config.yaml
attn_scale: 0.177
bias: "none"
init_std_down: 0.00547
beta2: 0.95
max_grad_norm: 1.0
schedule: "wsd"
dataset: "wikipedia_en"
Each number is 500 + 25 x the weight over its row's rms, rounded and kept within 0 to 999. Layers, rows and columns count from 0. Numbers have three digits each. The size before them is the row's rms in percent of the matrix's.

# gate: layer 3 MLP gate, 512x192, rms 0.179, rows 264-287, columns 0-191
# up: layer 3 MLP up, 512x192, rms 0.182, rows 264-287, columns 0-191
# down: layer 3 MLP down (transposed), 512x192, rms 0.168, rows 264-287, columns 0-191
gate264 089:506474478555487478511488499468552531514490475516474469498485477464508534510507470493492485534529535479525510472466484461519507506472494486492466468505432519521470509503498505511498514490494515502510505492524521527478505502440464510515520513530534507460513530571456512482489480456491521506510463493483436518487468481480512516474477543524466530545536519510480520508437525487533499485489503509517537479477508494501500490481527463500500502486522473447500525502464507524482489524547496475510484503455511476491456521512470528467478483499494566479451477495513509487491487533503520495
up264 083:502508531480467550498520496523488531443479476477515511479497475468487524478464489528503498480483511483525488485560501512463485510508523475498529504465510509507519467466478491465476443478509477465504511478501513458453470475497536469524529464466530520471505480522494462507497513534549472504479492514508524512519539557543535492474479496511490514457531473516528495542527495510492519507511520521484469514494540491502477507495538499515461457496513518491516495494509461477511500446472440491489539513470485480475512511468520513459513505517477521505529487512509444495541476466450512516
down264 096:501478505508501485491504505511502516502477493507498512498454488507463509481496480501514507500496506506542495564471490530477494534483510529503466486494467472503518539494510487516530464496481517502537508484483475505474492492466540494480481522542485561462518494461497439511548488505540512543521523477501489523482485503482496497532453471485520442549543495513492503472449516503514498508491529455508492514525523465473494480513452507511504486437459513492475497509509523513539523440503476468452514517468476474515489457530505491490531481497561508499526542474461505552499476540506484492
gate265 095:472490480510567525506491475492449500467486516468504504524502494482496501528484479503474510510518456496493459493532491484498514497522542489492509453504479459470488529545502537509500499500492516524529501469513497475518530525480531462503539552505467518471492515474495476437517490472506501523434449479484479526465514513478481481543486520526487517517526500532464477494513486565528491507529498509510468539510489473515510473511509517525517499533458528474547466451487483521546518515537486480486495512518513522547539517496465515540510481553515488500481485516525542477496472509518506502
up265 098:553482533518509488486481501511559492506462489501508492535524546453464488513542466510524473494475557532538504512466497498520485489482454479492525497502511507503514503529509493470521525520513437507531511540542536486528518501505547490552532446510514497510514548506503467521531515500529507511521513498575480488535523511488527508533516497478491483505511520513525466507487533488482505535479486501514586497472561507542499489466502488479485502451550489522526490520486539495486490493456510496508503501508467474509514479486499479490503524493483522533495524473499471503498484482495479519
down265 100:522538494497531523464534509499481546526510480471453506505529435506523503504481518486501506493511509512485505482479482519481505509475523538487506470466433557460526480502505504459508503464517535523522489505490525507468489484519478503577522433500527509486486495496457512504506541527511484436503479471503506471446493471466526524490462502521521531504497502463507499540527513570511463479501494491494506503537490461484512510445477493565528481520518511495467479516502458516512527486524483508491522493536469499477483494487496510495483500531506488502537498506514509519549486495467503500
gate266 113:513469489505509507507518479536534500494490531477459528491526495547539505496490458537534526468483537533510530529507468512467515493525500479531504454486500480520502533514499444449489484531518503483535492498493524517530533490491482482458493506464533507497489536537504463489512524496457457484470510487488448543517508538497495478502490536516499485470506489486544463511508543498524519483499500538513468532528474563542459529544468536488528473492490475474512519514502509471512523484499518476492469488528478504482522489472544508526521537466518526501526543530498487555506508529480517516
up266 112:561510477523556512536531506547468553509475524529502468514520506519485524477541502467469512534491519525495498513504492508487517486520529474485456499500485478499547510465518470509468468516491471477501518532467523534529525499532551488532494534522482513512495543472475510499535511498478492490479492499551496495525476467489505478514463502466509497494510480497537536499459466477506468491504494519568500501503510524510482502516495475472445521506508486490529504548504487500522530486472497465510459550531501525522484538460519553510523464553499535485499490531511465491478489518494504537
down266 096:486530500429436475517476497486503510494508503475482488553506523504503490506507535487504458525491451509477465521512495499520500514488486502522522504539464492519484528495480553474533513528524499486520525485510495522474498535449483531503510528502520535499508499500474504511510483521527551493496503513500531523520480521521455479451514498516455470495520533545521525506516500484519481542515492514491479480479480501470483437501546478516522493503449491506513482503475527509513524527491502555553487498481507520524489506536467446537491499454478527525424465515513505472473479523539478496
gate267 103:470474522443500440428538518520484496528520490497458528491458515509501507478475486477544479488513477496515501559508491484483520541470510492466501536462493495512489467492525497513515546521521535485526573491503488470500462490503536500531451483520463470501507516511463493509499466490479447536526479532524529482501500519471510487474485523483525478485487467525492468533471483493494526530471510496474482483520512512456524489492504431446470511535522497504520488506497494546509482505500505463504512506478513479502545480486478494494484498508516502467457498503482481476459540520485525519
up267 099:524519519514500508533476485473482510476470506460498486538525513501519537490505462530477512468512514532475484486525495518512479502503481498515492461497487516528502497539478473517488489531444510533506464523501483521521539464501474544517475515485473450526486512511525496513509494513521527479486508498474474481521498487531505487443504480518502510533512520485506509531466531478505484530527511481489508485485448462529513473505512501523564498484473548470512512540533478452523487536474558489528545491436490519518509501466528444484490444520530505501426496493500493532489508535459508487
down267 105:499506483490519527476469508506485498525510508567481483491483518467516494515529533523515484498449502508466512497489506476460534514489512492529482529496470494494502503463490520478536534528521527446544462510507474525539502517519479468504544520479486537506526526513506530511481502466539471470524517490525502541493502499508494518521475505472497462506505475465479489495573501526510533476514507458523460524490500513515529494490465524529460480491447481559502491505488516475514521507535515508467500497549478470538503565538493557549513451476485479491505502551536509489503496493498523503
gate268 110:499507509532497507488492528539523524457505498480471484519522495448477492533490499492503514519493511502506539499483495502459512475461450531506535522492477513508483469467478502544496478543448464492537471486479478521494514433504495465516482482497519447493494518506456529515524496499440504552534527510484527451474514487452522518517501515475526493475530460508518470531511477485515507506438516510494425492507521468495470529505508487486499476429501529482508479482464468527508518530529536540477486499469508512507473508521495531506488503493511513484524527458489516497468519489530488514
up268 104:502505492480522500524509456506474492513486526532505509490491489536510470490521516503456481475462483463537552515551515511500511451479540535470487500477498533524490470541470557477531477544468517511467539517520496483513529542482518516517506538506497498515504464530511503473511495511517492441495518504482489492495494483503460511514522501540517465492516531496518488504525499508518516493531520471477507509554517521480504486524536495473528487512531503457486512519515533452437475476494479501491530502544569514520464496520483474530453478492527491526488508510481464491571529479490500528
down268 106:523465503531498550502483548496540486549507510508506495490500485525479513510569514520471502520506470458472501470481494483515551493505459487508521472517494514446493499477517473490451484471478494486482469480497477522489509567500502492484499518501525470524574470525516484474491500549536535520473516500524478476517466497474494501499488471518536551535483514526530528457491489487485526498500488500512518487526509542537532519495476501462550491519538495487485490507544491510477501515495497498524504465528467487496487491486542576490523496523518511468457520486510499513492541544529497474
gate269 104:464483462462460501490498514481585490485511515481542514525488491455529466544509490490538509530544531484492496499474469514493520475499524453505467514563481494466494531516474511495525452521510510503576514474534517515530503524513500492436441497501466455501479508530457507476488482514493486527488500509512514471474512505494460521494541500531505462492521536496496510508464484505528532480506474493485497494487481499487520502522500507474561521506517494484490485476493507558484504499500533538505508501485529509507531495501471524479580493501500512529508510487516480489476508523455522494
up269 082:524537484536520531519511503488440483556488444513432501461490512482492514464518462481481488515455482522487496553519474471484512511490505543462508509492530523546478467450482451507493568480491518482435528514499479455463504494476502507502495515507494532510505512518489484522534516477496498482480516461494508513553452494499488473490485500458488537493521478483504521455555528522508497532525517512528473473495505517511487499476498541489493512517459530532500519489509491477497520483520504462510496498536486504502488509491540498491474519495518479490497484488446506540532454509517473499
down269 101:516528507503514463504478486474501491496455501508478473535490499504512482506513523441545467537534494545517493508513533483515523514505481541499495535501469459474474518532520491486517460508452510474520517497489565489503521472494525472511530471506484515511506481533472475481464516479522506540484534511489549478517511501475501488499458480503496481513523519502533495470478455482476519490483509528495504549486483482508472456499472517482483497499538524463519490478467467541519496448486503471484477516539491475524494505503462462479529504585485515490519540487498473469440544496522536484
gate270 111:535463455503454513513498467520491534535517522500525518498496488539515453511489511478485479512516507520491518497479502502476504524467481507486500521506504464496562488503538531468529516459482518484433515537486509535478504485513512537501531509508468491498488528520507506484521518545546473487496545508554479535509506482539469523520495488501513543487506541519463529478497487503492536502551503479511553495466533511526500528491489556522487497540469455541510505528509502507492533504535477491491478461491519482549497522476516520565519485534483499489523501522450505485553492522504516526
up270 100:469498518497512478473499469500563488461501487521500473518512476480487502436520503539479518490489495489502499479496482531516463460528539485524470504452487532521511514495497475498509498523456517523474478469491487523520451509516489527494504450518544483493523463518512480485440498494499553558533481534514523457489568550517513471479505494476476484538503467490505478532478495525524442463482528446443544465528504497510454486477515493484513496528499523479524506537490507499493501488455474496484495526517474489514481500515472523517518507486480502484488486478512488515468481539511501475
down270 094:468482500480478493479520521536465516532522514467484468462502521528498486466511488522501478488506493527531506463485490500474524535461516516449507485499496467487488552507510468465546487462537504511465498484488476506467558462502521517518513554517524521516529496477500507508522531506503479492518512469498518530496513484488478500508453510475496514451486508509444494538509477492478554534547485489507525493482570497438474553492528535466475471508498496523540456513484495494552488472470509480481492518521518519499515492501496510529548454533485528470520486490509464502512489511467513520
gate271 090:549535533511542496493561558496522478494512486482513484489522475493480484530513470475484487502529494504478511514447482542510502535482491495524511547482471458461514501514489462473458505504500521489492480507471447448515504520517463532474521513499511489468496474499485544487480477506497499506500462524508477565526516486523458490508507514456478505521501520493489512527523441526458484528526507463507447525508516464470503516509466472444494554491499477504498484501529506519464502502544497517497475472475455481496505498472476512539494493495483502450497519509477509477534456474476492479
up271 090:517502516441489544518488486513470550486491494512495460550467470500473499507490548463492516487510470480530452447495506516483507480524505519478492489507476521488529519506474524509530479478523509429479469458461518532513479511459536498478481468506519485513481466526517501485536478496509514512508542520506491464490496526493507456516498477528508500462513520516482534472465538470498521491527482509524492530537511533526542462498503499557520507515531509485512484476520501473494535484502534522484528463490473492473452503531488507507516537489512449531465494548546468502496506465463514476
down271 093:492463485486492527498496480472480508491498515546470463479493463474534493433505526520524443534452524496490467536502524438547492458512506515494512518513460475465490519482514528514538522513449508527524532549543517514506520480520493508457523479441534481516530496511476513520505521444500477466507505478491500513509542469477542523493498479478466526490562485495507525507513476519510526467490470517454507534491504506455459450501491509503513512518497492484480493479468476478504519512523454484486498522499480495499512502484488547476478541470475495514530495475477528518506523514495507495
gate272 108:510431516475495517480494509524506506478492522520482516523493473526490503499482518528503482470504481477487456563510500473510518559476534533513458550545537523514541510504467511503501496488504486495461495547464471480492486492508507478498503532532519494479510516520467512507436518542521559489485529517513493485462508502537475482528549505501483516514527459509538485472470482509544512529479495512479497480528540531497488505494512464463467494444540467519507520518505467565548467535497518489450506490515487531504523522472498520490501513504500492487469519468506509488462512524479513493
up272 099:465505516507559524497453499527516514471489528531485531513488493541505564459444492496501512501485511508495505533462487481526523520459528554500464482490487529490533507489481464481512527508487495536508524508498504496489536496512497511526520487528508498538493510487450488561513493520506475528519491539499489512504499463467511525500443530490497489503530481522510455465492542471507513485496436459464537488540500537549490534540522447507479518518528459510510498503467502505519462494490526512527516493546485544486464507495498505485482526527509497514496525514540520501460533498495498462
down272 097:491504531496503460538467496494537482517511481476504483472473503496480487495537456510504524512533503518564515518543492480466512480523525517473564524516464479496493505484483531468488480475490511493524499455517435522451479498496514474511490493450554482514521508502537547481480457524502482465491549454511507484530525485470492472504499477538523478477467515490492508506539454496475519535554521551506472505487493478482485480481523525489483490509478541533487549495526496471532518489470447513512465497499516522489516499527497527499479491509458512524526518484471470520512470533510507501
gate273 093:520503504508514490509521505482538498508474478485504508496514510490494497511532453555503512565503492504496501503448525447508498498553486527527487502493486506520489490502482496466465518477449528492506505472491482485495564488490514508496501466476518521493514520521472457499524530561480456518545508495489510503482483493471508526471487528473490491558487466528512498532496481550521508446508504500466578514463503483494493497489476434518499501518515452509500499508468497510524467531574478439509496471524473477492517510501469473525511500490478485452494534483536501488479512499525498534
up273 097:491466456474550509500528467499504495518479516481502458459568507505484485507492484525517503538466518500513468507508559472516537517548513499492450445518525504499444514497500480467489513476483495461492511490490496451502531504471497497527466500509500502464489525493504506523503498496526481525516445505493495490474499470505482505484494491476503533480519537516489513515482466539506476476523520479528512505524487479466487487487483444529521505445483511541508528513504508505526496495483462473527486501475448508514505496508515513469472518548479450482499516481565455459441525495475452513
down273 095:476486493461464523537523533462496514487508487520506499556511480512465526488505500492508480497490471518484511486457508509484506533467527490513542534512506546502480442513494487511492492492471554509515491504490492520500561493460501540488469507503529506536496477516499494490501526444483502463526556442490504523505477506500468489535511501491525510492506490489488471499550541461511508461486510539484481495495485514566524490510519545506481521509495493497506541460511514545482518524468539556487484497465499521508474532494501497533481480522540521496505574540463479551509510504477526494
gate274 112:495486493464504504528521508504486506520504538468500514494525499467524470484508493508509532479536475539501493536514529467497519491520480503522516431512519501498478517467487525481491442534508530490534495524506519525484524491516502486481533492494493468490480477522519514493490486554460448459515499512527522487476493519479531468515526515487501455495496531533529554511488465479460540502498509555504545535455487460503514539514544491501508523511498553534488522515459479505528534497490490470555494497510494509492520535525519462519501517470478494497476525492443555511549522482549521516
up274 118:538500520504520476506476520465484504496487476503488488481516485464489538512547491510497482521490511482461531511505512532515526457532445468444494503517529509482489482486511500466507447516521451503498519517483502505500469536465527494459499478474531531535489451487477506514533522490537535564471542508482484510500520495492514521515527477464534494516520520487527518481465502530500440504470523492512490535486481475546509453555468510448473467479498494520538486522490502493484486527470508508478543504479502503493515463501475510469481476538530518515489498513505493463523548482437472500
down274 104:461456499474491499502505545513511468502497512489463465515477491546504460509514471531482518524523507537525493527483479514482471528482535535489522513485486471500511516540534488523517484486512542485473445468542468478468441485506460504510487488508467505493475497489535499503519481488497506453497514465462506474509536521427467427471498467483473508466515500507489458508549485458532542481461475489498538487521504523497520515499514475501524506484522489444465527473519511499507508485501495515498493509470516506499491544513502552502538495492496503447520489486488532470536517523465521500
gate275 107:483468506510494449483497488516509469517519533489469498489532522505510505467498489497508477498518498502523511516515510492502514542551493532450509509539533484462504492455483541507527479516475508514505469535488526488472457473518478537539506504482487488507508503535523512543477496498503492515465551500493536499551520510490496477549461508557527534485494451464506515477519520472503526511473483513504458545476485487522480534445528523495541495502551557483467498526499485475490499504501514468501504520512524474502458513518553493513458518535482551529492513463515513481523538527471491546
up275 107:517518489522522508491471515464490490510490514492494510483497468489471481495510449513483530499499502503456483482480512511505567468488522501508491486484509513501522504532514485499465508485510510485471549477514476480465561473501532500464526495494519505506501509480534518464509476518509484495512513474488493475464442477519526505468561508473471519505521517524516473505484481488483519479523457470536522468502495508491523499611481486500438510451483486503501541473518492495501482490503483502486486506457477507516506522478432486505523455478495459495459532526443507471536475468537527506
down275 083:478463522515489521504517455506514510525470512489483519487536533482524487497461516494489483529521468493529538498530500504483464527495555523465549521535551482517498484505502529493520500488469473532528442504496506486493454487508458523530510478453487486490501496557487512523461485478485473532461512504487485536500537499477475482542447503519501511482488489461488498513515540518524467504501502509519507546486531469492492556450510567466462489507529540489492458496493492461501509482472517502505510534514519479529465524513525518510451492489503529534502502479538493504503553489475516473
gate276 104:517508529499508515515528496520468479484510485524505463505471491576549474559458517513498452559490520540486517528489508490526478512458480540481485490456491507480499538498474558557531485473536523521489464525491474490494533513498456482491489509471489493500525528493478540535543456479472520483516461506508512493493534501531494508494504501510490477509516515525515493528499470519491506525521525485528473492491497521499482495489459416493515457527455526525477522514496480555484493510499487468513515515510492491482560465524498496495552513472502508487502536498494490504488510486485464513
up276 109:515453517505502528485493485459512506488500519460500545511503516529505522455498545517512510496512522498522476479497469476506498467492507483508501442500526488511502505444467490479503537516483488555539471490498469483503556495527510501463515539467526484535471512518496505527518529507529484514489465504529515503505542514475518504497523551520526511476487491560491496515482508465485503462485520451488491468519492504481480542522517582499525493511463513535515496504495480463472531492503533500513534542508531457469471481473513506428493530480507469530547493476499471506529493499492461475
down276 093:510489483490509489551491536517497473492472445513541496475505536464547521490455487485513539500500482522479487518510539471530508528487450472487468532537477480490497514535575512534506485476472481507436509495523510528490485473476531513528466484489486496515569510509479481460522503468479492508556517515482473487504492489504478498490486508483477537470496481496506499477455497535478500505492488526472522545498493462482502506498513541509485492527501493511514513451490505506495517454464453501474495489541479434557482486492502467510487496487513529481473501530478504472467498456498490539
gate277 113:469469466512500530508528470497517458531496504506550532501515504470499491518485477458478528496518554496516493467493503479480491525468522526490450462496514522509548508488525482478503493499469465481490519543498467479467521585490499496487534484536478506524489465520516474544505507518530509506530505555464497510523440482480512533530493493483485512489494495529547527467452493470447515519503500504493479497486481515534495491521501493492482516512522465490508507508491448525498522458494457528491481474490539485489479486464522506545502467516488549532483508487525524492433513490485462518
up277 101:455475450489508529515497465477513485511500519539493515507528499498521518517488505477456512503516524527550491464495459479483501498485510516511479467541501522525555492499508490497495471513491444493485541516485506510463550593506507487461512474488455531498533462536527483536516480507522492504505501520473493496499437488497515506537496513466500524494493495523540528469488471487437509531502498474468483508496502506496476477515500485497502536480512472487502495512483459520545521494487441517491475513496547504501486472446519493532501476521513534550480507497502561481445509501497511519
down277 088:495525528495490497523464543505469530453488462481523454510504538508479491452511463545507521467513478502514519528506491467519510458518456484522544558524496473488501494486512516477470506467520546518503483470515518529525454442515508484516469529498536479493498526480522507493512497473496508519455528458532477521544496512490510491457521543513480492465508500474454461513513510520522492486474499500509539482531526486523509489498509514520519482488477518552486500518507518476488475515520533501535532466507473550497496496534471468482506528518500454427533496458483485506512492520504486461
gate278 107:512473531480540530495521481515503497483493539532500501560492484498462467484506510494506500474494497507523556559511467523502527470526488529505459504499484525533508540471500464520509491507490483494520510476500522513491546496476456493484497468526501504507477493503501475527499482518479529529578496508486449511541484544495477469494516525513460516483471520518544539495461487478515518511499509519521502501522491494528506509493526471487539471500518499549464501530515523519513547474439479457434484486525491480520516463462475551504447477509521483535507479502545496473479511497502472497
up278 100:496502491502462479513481504465478494532521508500490476435505536484561551524489482502498489513490515497475482462476527515497494520459524469493551509515506468466519484517488536491488513513512496518485474521501462469477482480525505498508513513478483516477514463488506506496491509500522463458427507490489518499469535471515506516500471475503498486524525478488449473476556490531473480498522507478472478512492474491463491508500491512516452500502502476444524506497492470478491450527569526539564471537473508519474488530544504457465558537506496526470494499498492470497506494528480541516
down278 097:532488498462507511493547462451553508465463516487519527541480432515490467507488498491524496503483455499499538523517490497451507466492501515481477484536507512540481514504551462494522445513530512504544472475493484523466496512491443493518482490489542475493489507470499499533512492491522549482535524522498436511523487464518466447503504464471495506507484494473525526500498529471496491500490468492504524454512501511492483512495512498499511467487494499516490482473472535510512534483432506465497440504542507508513528454489501528515482481517492525528507523530548518529502486499475493526
gate279 109:502497477511503484552447472460490481538486490475492523517513527457494488488508518467484467442511498500519541470448528497495482515512462487554530499469509520468513496503501502462466498467451454531495504529517535507474561506487457498488501507509517529488516524510486462513509524508557469479550509529560535527516504531520529457502490485508488489524491480502540537483483455475488475473499519529545481512552526479506465497520509463522454484515470495480478512527496475487532489490516496493479439487523487535511524509484502488496493515505535523499501517493515518470493514490469530498
up279 109:462500501526500514471484507480490530482480453518469468519546503520504431518492492499503501496494484554488481507535497522470446502500555576518519500552489480506515456531514482513532461452514531491502471479537494507509478462505527471561523500478504484523490546510486486515506459490479491521517487449464484503519494497484499492521466501513519530516494489493492534513541501507544493514486497518487491485475501484471520530488442508536515500509487502484503481451478487498504473477458496491507523475491523483481489503503514488530491499522515461520459531483561572493494460517482489466
down279 099:508455522482489561497545509490513483526535499494561489451495481463506514492518555499500540484515546496493497515468475509540505499524497468484500505482522572511472523509488528484510530514513490490448453524519500497533503516527538550498487525531525510542487520494470500489511525478511485506528536498528549470479538543504474501482485497468497479502478505482487508531481538521481480455526540491508505485547488472513438486500539502492500505526489492518512516521520482481505531520547543493471524495504498455521502480499481458465509490472493532521534518530495542509523503483511540472
gate280 095:488477522504511487475512494484533500490482496511516433492489507488514517464543504489507460479511535464462504483501493491486444492515509500542487501504528479519487497504464427502483501501460492459521502467503518511482481489539499437498467506568512507520515482506480523511499476482506514516494476491480497530498523484561507509506488517479535520479511535501487511484530533477497521529558485573524503485488465503450502482491474505500481510499469472514519526474518470469550500495497474475526510482442476485562470510507522489499483501444488481526463498533481503509449480501502459541
up280 100:487529514506497506495552470462543486540535487491492488449513479483511484475495536515486482471497473472530504498533506484489521510508513506512428471471501477488506476479532484525541513468511502472472523510485507489507476524520527545530489510536491517494459543470464528509493455488532529477515488446472508503518492513524502482552514469444546505521509531496554502478490453548520490528496501464496502511482514522484527527511528517497472480490474539499488498529486465506490515520510522459457501467464532523516542470522506527509511501542557514471520537516498538524526493482494514487
down280 098:506508498554489504530485473527464487486517462484490542537492491504523480492485499493490505518490490523509522488478499512480547459550469532480540509510485518472499518478466492498485497540441504515496500518468507464490491517481448496500546509480494507546539445497491492500513441484519478540495509539545484489489509457501509496544459513498517492474502522495526505474454495476518514483536526509490452556556517477504513484489471480515514470500493457468530487509483500476475527519571484539519519487531507424474493483523497505523514470488515525491523488480486473497494514496453480489
gate281 095:504523467525470518478488506456516477494463453502472512510492497524502470492525449532490478518495516505462520497505523488518512499473494542536494472493520496444523507479486506503469492467475501511527481510544525498491468509481528522480513491524532500503463466533477491498559546505484465495502490494466500489463492511458488473523505512501480538500533459515478552501527514512473539536535497496521513497490496480502501506512448477527534481544456499471507477471513515510504477467485525457553494519464454477508503459485519500437497495464479486532509464545481531472552490480497450492
up281 089:484526447474484471506517515486494564512501471539497500539488523492488495521530492499509504489493516470523481473561484493476467476506516441482485535520470470508538560516503500517474501540487504474496481455468502507488475501493543487501508482509491475474493480511503544498507538472519561474464464505437541511465487479461490508494493536497534519508491507533511498535507461480488502516512518451513516477492525479507522523472489476502495480555502517465503505463488476450502519531504480432499509538523493488522501519536544536523528517459490508516499471504521487458517473487487488518
down281 101:501512489543538473498522499497480490472519436485500493498500497495431519465480469505487524523473511475477507500526507470499534511582481513520472505507527512525519520471482525471504493510510499511514496508507498441503488505474519495565513538518502479497528516486518475509496476483466440525527455481532513459509530486534496516506534488489521508424488497528523512508502510472511468529552507535459519458530498494472489529543464513488529492493498510515497501532508504554469510452516514493521472468504498494533527523520493472519492503504522488483471513523521517525483516559502500555
gate282 102:519460535537484512457495494522494492520452492514507518517537501521476474507477500477491474500516475478487544528500446493504537531530537513522498483520505545470509486513506484461475445491476534466467551523487462510525505484486504485506495482503429535481510476504514465509517508510503474494530469484545488490474499468486510508527490484462484512492440475481551489458513513446511484470509506477485492498511502489510475448503484511515514434462502508492499491529500489503479482505465464524506496487527542501496502538524493485540505520545498466481524487449482544537493469548529521493
up282 104:488534506502521487534506542479492480472488504493496468518503518480525529504490514522527493464477504535466434502479526475518517475478468515513488484506443488500495469513453463519522484482464473501465497453475495527523533497482528491481483502443511543499530432525530518497489481434528531503488491504492499503522514458505484486505502510527527523508517514464515486511531529499555473506470499498507491466484477507492480464499501508459522537514511484513503510497487457502523522484485570490510468502479537463556494492484458498483468458482490551495508528474510502478466466528472541520
down282 102:534463459495549482468501485474522480469500467485517507476484446484506493477490534480507479463446491496465541484542496505474496476538531498471487511487527505516478449507544474501547480508501505479493504515502484523522491489514483481514571436518515520498529490505480499483512528527522473491542472534479509534458531515528542453503479491517519537494512438504503498497490476483449480507521541482485462491482507507503479500500459489521463488495501492485457554505479480464518479456473469484462513504518482513514490502471529532522466484520489498510493491510532516510536490474546516478
gate283 097:551482484494465489459530527507486569512523498517514529549537538461517487516499467491501529487553510485524494510525498496509511502482493511485518503485497515500492512494488433494493498510501489491532545487520494486505527484549505476465485507450501519521431488470535492514528494506498527513486476505480464499468455515443484485515483530444456482536516517489466498485494488518519496509528430506511515570480524455525483511508483488517513507464492476492481519478508531516502492512504459524486517486480505487513521530453442547517521488521487512480459492523521523522486540493478507492
up283 096:520500492459451500497523456509485487540497528487490483504502519477460461481488504494470535488478486535552462501481512476495555481515469483468481489523506525484478520501547508435507527544544554510474491474507524517464513508531493502561467504481514526508486489500565490459532494545515488498500524506496491514481454548531512490491500509506537526474495555484484502484525480507510500555456493527507503521503503463505508507529502470493473523485512500458520498491547505483487497506528505515481466477538467491492503499526535475532528523518490542516495531471485488478554497483513486541
down283 089:476447498531502503517545494504486449510505478571466463498521509498457543437480526542542483501420511494517485499501526526483497465542495545479527463485493512469520477469490478500482474516474510498501498510496499478540480520499463473488511512494545480524509506490470495471520485490481458522451486480471486498515500498509470502499488524489466468545557502523489502503545488495514481464497501531463479549546502506497493507467516509532458516515497506490541515520520556488471508519513467454527527480478496501524510483497497543510517487502501481486493482497452490519479528480529485491
gate284 094:549509483501514486507478523510555511456490485470527482496507499443523477547470493518522537492555479500504524509441512422481505507467495503509511518470536560487499492485497456468517485489431505519525500456485513492503496501553506505498507486478479546523506504468527465447529500511461522513531550538453517458506543530493515534490489518490530527533508509491499516521478499519494480473502452490533485531514486500491500495526491463503522528511530494499489509531514527522493543514499489483494486475508530499488479488510477509529525493513482515464551473494474512537506477462501493501
up284 096:518458517488506504525435543500582495487506518505499507502488484482468494529485513510498525488528503484487522517498466419502484526489520496518473506526532531516521504506493482501521522471493473522518473490509516517526497514524491508500456451493496507520500480457517463488494524483493524541522525538458507467487525551499497505519513541525529514517515516474492498524475480512492470524496513486506469511517480486541481499501525495519504517518531507521551477502458532479494511528536527526477463496543535499507518497490529539509539561500525526479547499482515519584533547475522483502
down284 095:464530522485516530503467478504466526495483503497480457511525443491474496467492555490495499486521478486547489534530464539527486492486539523484487496485518475473516535495484492506481503471470485499470495518461474475469501503507461493579514467513507482494497527494464470493500487492525470477515534477482524531463488490489515484514442516465494442475548496470520430491523541510507516489500506512465499486501542492489521535460451474525468482497502522480455504518493479488539513444477505463512536499519492506497470512506483508492522477475528504534542498519509505515538470525469512497
gate285 093:496526511479465521527466476496470429503503471521513475493493454489444541506502477437516534438471505475486487519491540522469528481498493509492491501525501531447494504527511530480495470505516475519566488522509472539529534460526517545457477485477519503494491470523466524531514491476483493514535490489513516529488472512492475520490480484536529542482533497489484494531501498479489525488511458510499516489479473506512482501488521524493524514489475501568481459487519520473512493494520476463430529536470511484501482493497513515466514533505478498480510502502522541497477486458471540497
up285 093:487488535538499529444523487485506526494498553463448584511466483503506490501514524501510508514495487541545529529491506526538489497495541500496494503524517498528486538498479505494534480507473478470516506464470447497476501505498470498473470489528503478512483508520464486499477478502522486491536465500502519497499496541543515469509503491547476494485497491496509503488576487483510518462491519468495548490498447526521463472511540515466521463549503523514457512507510452509526478510481510509452525497511509492474477515530524516504478523494514475455509462475446467481500547477515496517
down285 097:533494496486503495472481491531508517487514467521544429498523532470536546469504520501485528475492536474513468463475479507491531474498474526467502548492523526501517477522532516470514459484543566472487539539500483491495479502505519504490490483475516521502503474489498488469527589511524479510503517513437544452512476487521480493510530521491499485539510504516532504445540500487496520521522484522516486533521490539495520458458514506535503511490438499494512518503491552497474448539487511473471494512502524488491497503499473480487525493497456509485504522528491511509498521477505530516
gate286 123:513471501504478556485459499477522485512501546462485537530533540496469494538463490456529496469463486539504523481498491452488502500505532511484476543500488502523511502492539524525491513491507454496516517516514488466483486487493512525479515528492471487468489523506519487495501499503508524490541500518492461534488446489470479517497508467499475497435497538493506470536508508492481510465495488548490506450468474467500475498521478510509490496448544534466452522493548518491510425526515536480498545480465472529476509493529522504512490490442453496496453513506502515480521517513492472503
up286 113:491507491508499456489527485515483488495494451539512490461461497523541518455505515514487488537528516451469479524485502573502516484507499493487520466516503476480482482551474462485521492492496545508466504484480480512543486531511481494515511484519505496518495495510481514508505486485526484551476533525515523458468579495503506489516470537512514489555462449473487543494513503504531496523534513474487526543535505561506512493471513506503494547522468461481546499505502508481498540482476481521479474520526511482486483484470499487498474511550555497482516492487503476499487463522519549530
down286 101:512454517463469562479522493480514517481511514499512533528500483504540509537487464468532521504488504539483421520501516469491548463524525518517489489468453491553523503545522487519503511538513490482483504538486518488529470469520530496494524533508517461475453503499534534479487493449487502468566445530486474500509512504508498490532493513516494486501488540500496483527511497521506516505494533525540527487524516512514491485494504496524514519465459524463504482557530480503496456486504491530527489519525529470485478513487543487507472482500508492484515483516485463462502558481489492543
gate287 082:542564469443492468537503535460504546544519500498493476526494484499477491491463512483493542483470487476507474524476470492488499504479484458522504474535505487522482504502457478446517469516509496550531479506490506537511444474470516500501486510490523555516467488492513515446496468493490531511489539515465497495512511530491499505504517505517533485487506475496485484461489544520468506506540508484525489513493531498475522529480495510517520558514502527503509476487512545503490491495474522508459511472455535482470504521483468501473562515473492487519539566511445496481524503483537493502
up287 092:499505520486504493507505503526502464526541489520490482506534464469497489513537512476477520532495438523492533556526444507488470493455489501522514459532527531490482480509493505500515475525500472534547503502520510489538491466480527483492470507490503534507514582512585462500463456466497513528507499482526528449499489525484449490486501502511501491470482472493492516474498507520455472523480530522535503489488483492517515525471495520499475512524460503482482476480525500535530528504504507466444518473492501463495479514487500506533487488483482482454499524543510491548508514535530470490
down287 097:488468517505532459515466435507497524510514506503537478468503511483473534462509473529481540500493555530491464503471475499565494527475511538537499475503517469480552479539509522488535492515507488507534535467501489485464485497487467500538519490487517487538490492513481540516501506444529526488473491514499539481464534502512480531485509473479546490486471471494529495526528493466531489484456479492565487480467511497470501525501543470522511458485522503515505472531503483494500473489498530495481472499461543458490501488493520546492504462521544499489523451483511509525485488533506484512